config = dict(
    num_hidden_layers=8,
    num_key_value_heads=6,
    hidden_act='swiglu',
    norm_eps=1e-05,
    qk_norm=True,
    optimizer='muon_variant',
    learning_rate=0.00717,
    decay_shape='pow',
    doc_mask=False,
)
Each number is 500 + 40 x the weight over its row's rms, rounded and kept within 0 to 999. Layers, rows and columns count from 0. Numbers have three digits each. The size before them is the row's rms in percent of the matrix's.

# up: layer 4 MLP up, 1152x576, rms 0.0639, rows 569-583, columns 0-143
# down: layer 4 MLP down (transposed), 1152x576, rms 0.0846, rows 569-583, columns 0-143
# gate: layer 4 MLP gate, 1152x576, rms 0.0615, rows 570-583, columns 0-143
up569 102:490572487440477560591548482519493538399480540471460510521520571516483433530496509415503456530517564499437553495582522460505514515480485467525513543453517549526500589470577532539505488502466485506468471486529484491508508544531551453494458533537542471489462549518529495515518520507486505454451502479559564524526591496532544393480486454522527458485542460540538585555459443489498433532511525519518524502512490513435485481453497454498509
down569 098:484470502495485494492470427521460552451456508518478497531475521489445438478566496497386527491514562562526568461501465502540505505491463534478520480534480483473513517524526469520530520460519492504555466466519534544477508450575498531494480463526513504443502487513522449448496559528535548555506453535471547554512486500486485445468489545536509528521514408461420538516453451436498434508536529527502499417503407530428489502487491501490437
gate570 100:479529452437507489581459521453469433561540499520520517499581519410463511495493516531493482520559457428515473495499563577531514469525540496504522535515547543465551479520524478485489509450527550509496512522499506491512461463484501538480627553512493493454427513462567470482496504571524498573513555506510561500490534510497507522507485490456500521504466563474449431573525495536510501511478510541552511490518416512456440547463502519530477
up570 102:433490541502506533517465524543562534513518504548516506455429475493561539536535504558576545462562561537468456481544455493467483527538452496468501554515556524519534535474448452601473448469531534544463462549503495526504493518509525498484542479508494542566582500481510459524569512558506562514480540541565509452554514487478438455511448513478535416452484455528484502481438558495487428514447500481461557538494582492585499504465486518551479
down570 099:513460496524612538521471466526513517519520522485504524448497472469598497447469456524509516443501510542431465527490456517495503517550415540493502519453489555466495480502484457516460452481489527536569565524482403564458402545538522516452574485542490477547499492512541532442460505559497566553428539540512486549526521495521450529508491526473541522474480505527484484586476578442474529515497540538416498451501497456471474500536440490477562
gate571 099:427468562429446510507458536617547464545473424573488532504540515507564570484491505533570454467435427618488456481450502487513469517496431492525496462419482583488504512490471518558537473504561518417504480509527544451494502496530487516516522504459429548470563462462560489474539444496462467491496510528502541497536485532493511497527463534431524496443518478481512526503430557444555526542428493494488464498466480469487551507476528453553460
up571 098:520504505526500498518508482559515519458518404542461494444524478478496497444497589605448485449495564534532509447525514481507457513494415520484524471487484581463502481522551492485509474533490548518450534474483484489459469431521467509464538486474563503528550503446555518502489480473548438557498389496461504399540497493512553510524466469498555460555553495482498509528511506490574530508510518430477498546438560457498518471436520517452494
down571 097:537503590466484549608511518423520450457524517539497456537527513544533469550481555569412539496529527544504453488457533561499523541526448481497501523487476572500524473549594497511504419555496618433527512517494473551494550569464476494496550448489519514459518506511521519511451519470506479498534521532566440478494489504555492478474436478481512500474533555565470485476550472536511442474472509483496484548477625543516479536499438540455498
gate572 105:503459551494539468520433387494472516444582469569487530571502547530455490475484470496523489555467523562456499524552579556488528525471392496484529438508591508531484541562482469457542461545577590531484473453450507478556460549552458495421493571486527526527466513505497525476504497537545543441530415508477559460485451495496490492521482495478500508494428499506512494604535464478479409515485584575501440492465486540464466484409476489581490
up572 099:528554532500464481483504522457554549565519470529522525549447531520476475474542549508498513551491539568516479480416469494546514525492589508483499536538485467497567435513536435566515537577439506464534559462481519490542514497418483564481507555509430549456474553472507563510529539540470470449601567440501583507468542427510539549503487488491469456499535511518528509424454495518588518554564464527499525563468470561453548508463561495421461
down572 102:515415534464498469488415521575515465429527520468486480532456536520459449533536514525527431485557538530466496584417530518480517541519465450518551548577434507528536467550532491422540450485463456430537540571467548480554480475472512449439571518503492522522495496532461550509477487536511525418514498554530487468483552451535532512500508443461533508522495447567464532531490509494523547535496445547481471532497537527527499531436477515464484
gate573 105:495481459538549486512507432464469483584459450473456504451499498541459430506457510507502506490514526432492498350538497482474476458571496506521534508503514550547490489569465412464446515478510498467522532443451437460450558530470507514575565469497555521469485578511535501421433529501526441532558518477456509498490510497486494515493582504471514544519520503458461445507447509545557457476526422453473498508536433450484445504518516423556469
up573 098:498444546492489509521432501514532506435507508514492503486507491529524503446453502535591471484540490439548502513483639539502527501397427469445475464512487558503555515564468421464554507522519556528474531532476465543458480490454492528429489521493564488556460520443488512432485566493579555433497521411559466442497503582500411531522422469528468539447448515511471502462524480450407540520442527475542551491504473521448481479522476504496457
down573 100:494461427495493485443505453552481453472515505531513502495459460517461427462531471558433491524463534502477477451567502477489520511445517523464550459465497512457525510474504533470451494520533513446510556453487425501475510522441462523444493480544520602452518526464526447495516475499494512519502442509459560561523463530522473550497509469522497517457413521467618459434496462482461508475496522523505456558551412541503492437472466468487417
gate574 095:554534480505579504509509503488546461452516485477492472483546541510509535487464448471500474487521417469511504491562503466538459506458467424495474507469507470508431483449529471557506515569499552410440494506466467513433467527507520487491449499487507437405554497423546507518518520511554545523570526546534507524407494489512462478546483460432474536452518470512554493411515532462438446553523442433515578466466534501541428521547448511472535
up574 098:438482513551463494462440410506537580480518538532512503508560392583505470431524482483499431483520456470437456477505508482462449476499561522463529479469454464544464495538530531518531562471561534501427490506531473474471532483446515452474548505512510504446493518557490469452467465493462429486557513576468542498480491449581554492539493496512508478498573515505501484501491460467492450525438482496467542455543493521454446528502499548507515
down574 100:455441490411499506534530542500507517489459480569521505446541490484449501567512491549547520585462541473501557465485420435569504454489465400522501485555506490583568495485482532446499526493480469469436481554539523503468558415451498484482521530393525548422494520458517424411464498528484467531500509467515461505541499475421538504576498521470483464497548477457528509492449566523490454428518449600493614527543542451496475479472564462500532
gate575 101:470539469525484514539486459468447519528487490534506526494457514525439480548603494590468433499463484474496454527555517501511512493571480583461477463539463513545545545487493508432536493508487486516494455537505487513542496461512456460523489481529467553511570451507474426504473512537524488514562468487521512505476478538463398457495490487539476525503512498467506541513556547489511480480515513495448487502456446512530527449455435492526468
up575 107:528498455480507432482536507507563500502549578510475507462512539503529492493518472523463518467531496535440505539511409538532484432526502532471593458536409542532540535493575413557474522413514507440568471500534493617563479442465424475494525467521490462433527501570521466544498463453495503509492455479487611570507466469484467468578511446489456517495578520565556534549560463478450510420566521510493498499515501513498501514532479471406503
down575 107:438478511505504488526472513559463440521459455439520505487452451535564506478502433530462491546562466477467393491549550520462466464481478461487541506455507544482431525393569570546484497452528466524530496467465373511537532501500470547508440465525551431465489470507536522495514444597496583490492575510493508564496515481477483555500528508445475499510559515456491466484518461523488527430494476444507453438492529415513505416428460516544506
gate576 123:492492499414534513411513545446540522504577457502475519516444485536485533452503563541456526449476554393457492509526471451461468502451472502489473542554503562541483517524537575495486523506476447532574489448514487459550447544498477488457465435479521554607525556519503488534463498503496564500489522531469542454504495469472502451490455506472515490477558461478462564495566502424546490494514500522578472514557490570620470457487499519552521
up576 104:535534581487487560419536564416566449512526438397420493515476502533498416439417498517533525467428518450473491532480470505539513503506444474500441486487461555556534535542523500466467522490562463421514485460513525520460520495449453500500450468500508522564527576499470565465512512528516556496515485526493529399490431506475502464513435488495497525467543554439519548490560497524559513439510496456475478480555532520522468458512467498498531
down576 112:467538541480524468489521531503458532503473467428509439484495513480475500513493602512500556458521497514539538507550440460549575547553447499558454483516493520459535512531443488507509443505481469488438465530462504440509489479560539452537529582492459516524465524536492528461512496457462431530532467475516511508554504483485522518406605506485484456481512477474457503550556523511452506476572517527457505547467445523473586514511518520500464
gate577 110:494445497529530552447493502467456517504447480500526523507468566516452470497535497551515506456435524451471490435514447500438480475505541516504528432503407476549457484538496451454446466531488561505518449485532507494484513495536370422502514543507478457595516446553445554490472527519494527483483549489585467421505482547507504537504533518591491417530582510521462547497563503510520495493509519479512517484447498496492490457532518571530525
up577 106:532488480485468505488467512496499542521496511513489436435539482516448472512615439495496565542444503453474479454513548514526455542447459543542524482533517482584509443430507484488487514546507511530492531573522613547532504501468463571514469444526481485502493479468526486453517508503560521501423526467542544576503437514444449488504492560497461491589532461502573455496478473540506459505453421517476540458472502554486490517490432443456554
down577 102:567560464488565440459476527447478470461530532527508523445468523595563497496453507528501493520521517477516493495498555586505525516484478441413566468471519485472486475475517437449527537457483485440504561559510474572471538460442553441425447443559497524456517481461580480430521479549506492490412556441521505548487516474451470439503440555425553571486482429495555468512481498468561483461474424459504507491543467551492458439467424476498504
gate578 101:454491457532569547540508528530434514539508505485457504533474494482460631460486534476461451515514539491515478499400490484509495479472479564574434467444520459546449396547532483487472490524489508531450497540406445528456521480564437427550480509509526525564481504431509497463439480493467504529471470445511475554538555491522489474447494565480464484533430454496498514500549526601572529453488454447465532491520466531458516477456549484498529
up578 101:437498496461409512516561490565462520460429573493555482447484542545457442483505558496495487518530504452500471468510511494510560518458458481505531498515467451535473535519490495456464451546534490480526521488554440520530482466493503533532421505533495493472522502483570365512538496470480472551516504448498489502554458441455463456540471578521389504503460494495508479501514447421560538576523467445405389411496529469462522540493561542538474
down578 102:523524538472513545505434482505494529525485500552507501574439511451510536473454500557554486526490494506472488557480495506524517533538457504500510546535463485472464548551456422523536466461501503491494456519545489572501496493507481525520459493507442520443497535592526513520489540555531486500555521498520502512500495495471469577521501502529511484537497451516482472524561479472494440504434535572471437453526435571459508520512439477547445
gate579 101:492480523512568556528454484559515479487477443496503554480533487435490511553540456506463465559478517503498501463590527461542508455523510498487516550547448510440497456543452478462583462497487410499475485544479513463603580477441470505566520521496416476464487535463489444488512521465491563496473528611509523484468535498372458445537500544496442529545522487501433513502489492559494481496504491499410467571475464480591438516568477500506501
up579 098:432560482531515512442438481561565512539543496479539469472501537515489505569487416481476533504538484481523460476520516496480522480441551562530530456502527581420508455495470511454539524513601432493492547420496532581497541481552497481512472592448472516532507554512493537564539481508518552494476546498498523559466467476545508497516548505457532529512429440495547516486520533462555483504535543519498571448493475456478601429508488489508529
down579 098:469495477462487499426504556491522565567500460437467533426530463496493520572524529470517510542482410458504503501457526490544468513485507430516484545501554547552509565496509453484495479486557479549472539475444456479536559482461497547529510521506489512531412438498469509486506507490497537535548477509540533594489508504589499439476506500501501497493475432496626557504527596507549570493480472456534501467485499524519581559471478467573481
gate580 101:544537452502495544482455510414452504476480496538510537445469482514490504542517533457535471503557537438513543498535462434525544518552478526503443553453485553475450438503420577477533439522564450476466458521436506502439446496495537540524516490540543493573550430529532555527487507501514519580457433531534508539537437509475499461485394515444458499489464509542576539553484489527554583535521513499460475553591553488474485481491483500492464
up580 102:515582560423488534442481523460555513521510475478540457440538434519451467483465410462505536502521526509489507478472501580476442498550468522541560513458507537487515502493491557498501461491506543516485495526484486527507508512460480532450516471521508525510467520520504502516498529480578479475562533515607569483595517447518570509505493547507425548463469453540544556468490410512504477536490434493407545490467498428495504567500485477558388
down580 102:454527531585491479498527460439465493534433465523469481547530495481512438526510481523518565502474532527458460443563460529412491508395478470557523520412461554549472515410434563501503505510462485572504526516558496475448568562544456489491477465411448593463477493470442510470436453600451551518513505509447471452503594465485550552494532522506534462529549507490416458430495478490472573476483489566506495468407432477440571450468464469536517
gate581 103:553472449462499486545476556528485539470438507562493499481582503532474531461525534475511436448474537523498572481519580539488508552574463505494506514562497502415496428450512478530429487557443491506536473568487468587529562467504495501488502500502485472540508485471499464551492553448460440494426507578483451503539510496504538485513458447509468491496462471473495491489564520500476493391439534399480507463521571474505463539438488499445460
up581 096:501477516561528522516490444552520463473497484456440565479429540576462513482427538464464538520485487504489480486469516550515537541503482443444461481514534517570521498483513469503527490477458524561511498497520565441406474534509487482486510508555494452486525528523478484533498475513509502448484512459466511481527529550561463552438448560504396518542532525565503534585439496463479502505493478491503498557547507474463420530615517489494509
down581 096:508481509533501586498520444478534456470518534450479530547498511555471480439435521470504571533566529514494464480587501459395475532574426517522477427456509507519442538540417440466501479548547446408589485519566564503483575517467520509529426514457572478532530596498436410473564545495502499535540497452473515469401503579585510493526488568509510462482469490569435553511533505492498492503506439541488516503517468495493521514555488502476433
gate582 099:591506507440524482457539438482477445512487431520459521495517492519548529503478554372471471482508471559478524488415513532514498526452524491498487559501522487525508564407484496577480561548522464527475477464464479458442495458537500500427537459492484512521436559477538569498433483584484515463486466449530463517531558517515580461464545518532420535537488517493484353447506528510518427469554532496461468529583515538536462485554458471551457
up582 096:442535518512461524504532516498518455506469480489453450548516501456508492503520512451473442452452441502493445524558545547588453552476522452438507531552378505570588462491493477523518546503506537498477555512536515536522535459544452496415518495465482510542491565526496490572556543531534509469470490459515540567504526520524477482513413486515530463505461500507501557458544567458525542495452462422480478443518486487513455523483391508515578
down582 096:470447493541481469423489509489481498487501541484489469521420494469555600470464553518507546485489449561467495506454514502441501444564420453507554536447511471508486466518473492467542495518509561534534512433515482579474580497511529455530520530532425542466605460372476414502514582512542515604537485488556546523501501532523434594537529500472538516602465463555490523510445519560548495504469511530491535522479539490474482504487515500498541
gate583 093:493511531510480532491449485492514503514472474476388466508489515483467477426447506463525551540483468495486491492505512475498483487586450531494482445538427500410514453487494468488589511440497532564549503397437532520553460502482517496546434501484503471490473420425528502451451580540524440510437462529521455569458515545501467511443519520494518566463601449407449525468420465485514538502453487519411549449477518524467507517460442468488427
up583 102:497519503510506553543490468489491548561518461509527563517522412510521578509497484508499526537584486513477544524499492527546509440477579509523484395483515431534531426424515474556450494499503508527490506577517499502485507498402510422554445459423415462545441564523476506567457461503492480508569448418517518513478585488512485494564615403490527473514459516498489505491536485482479518536468497471544517512582535492530504455503515518553495
down583 098:489504447499455539482501512521445406537464561507554497433520484551496548532523489441456492480553467577420513528529550548435494516500479472504446548503423522473478510460499472523404552580512478498554557483480574503438573497526530451493518476514561569515491498472523495545467415540542456544498546546449513524549490525442496477519565468498501540535476491421457521536489531470494464502547513487513498465469526423483444463475525586510505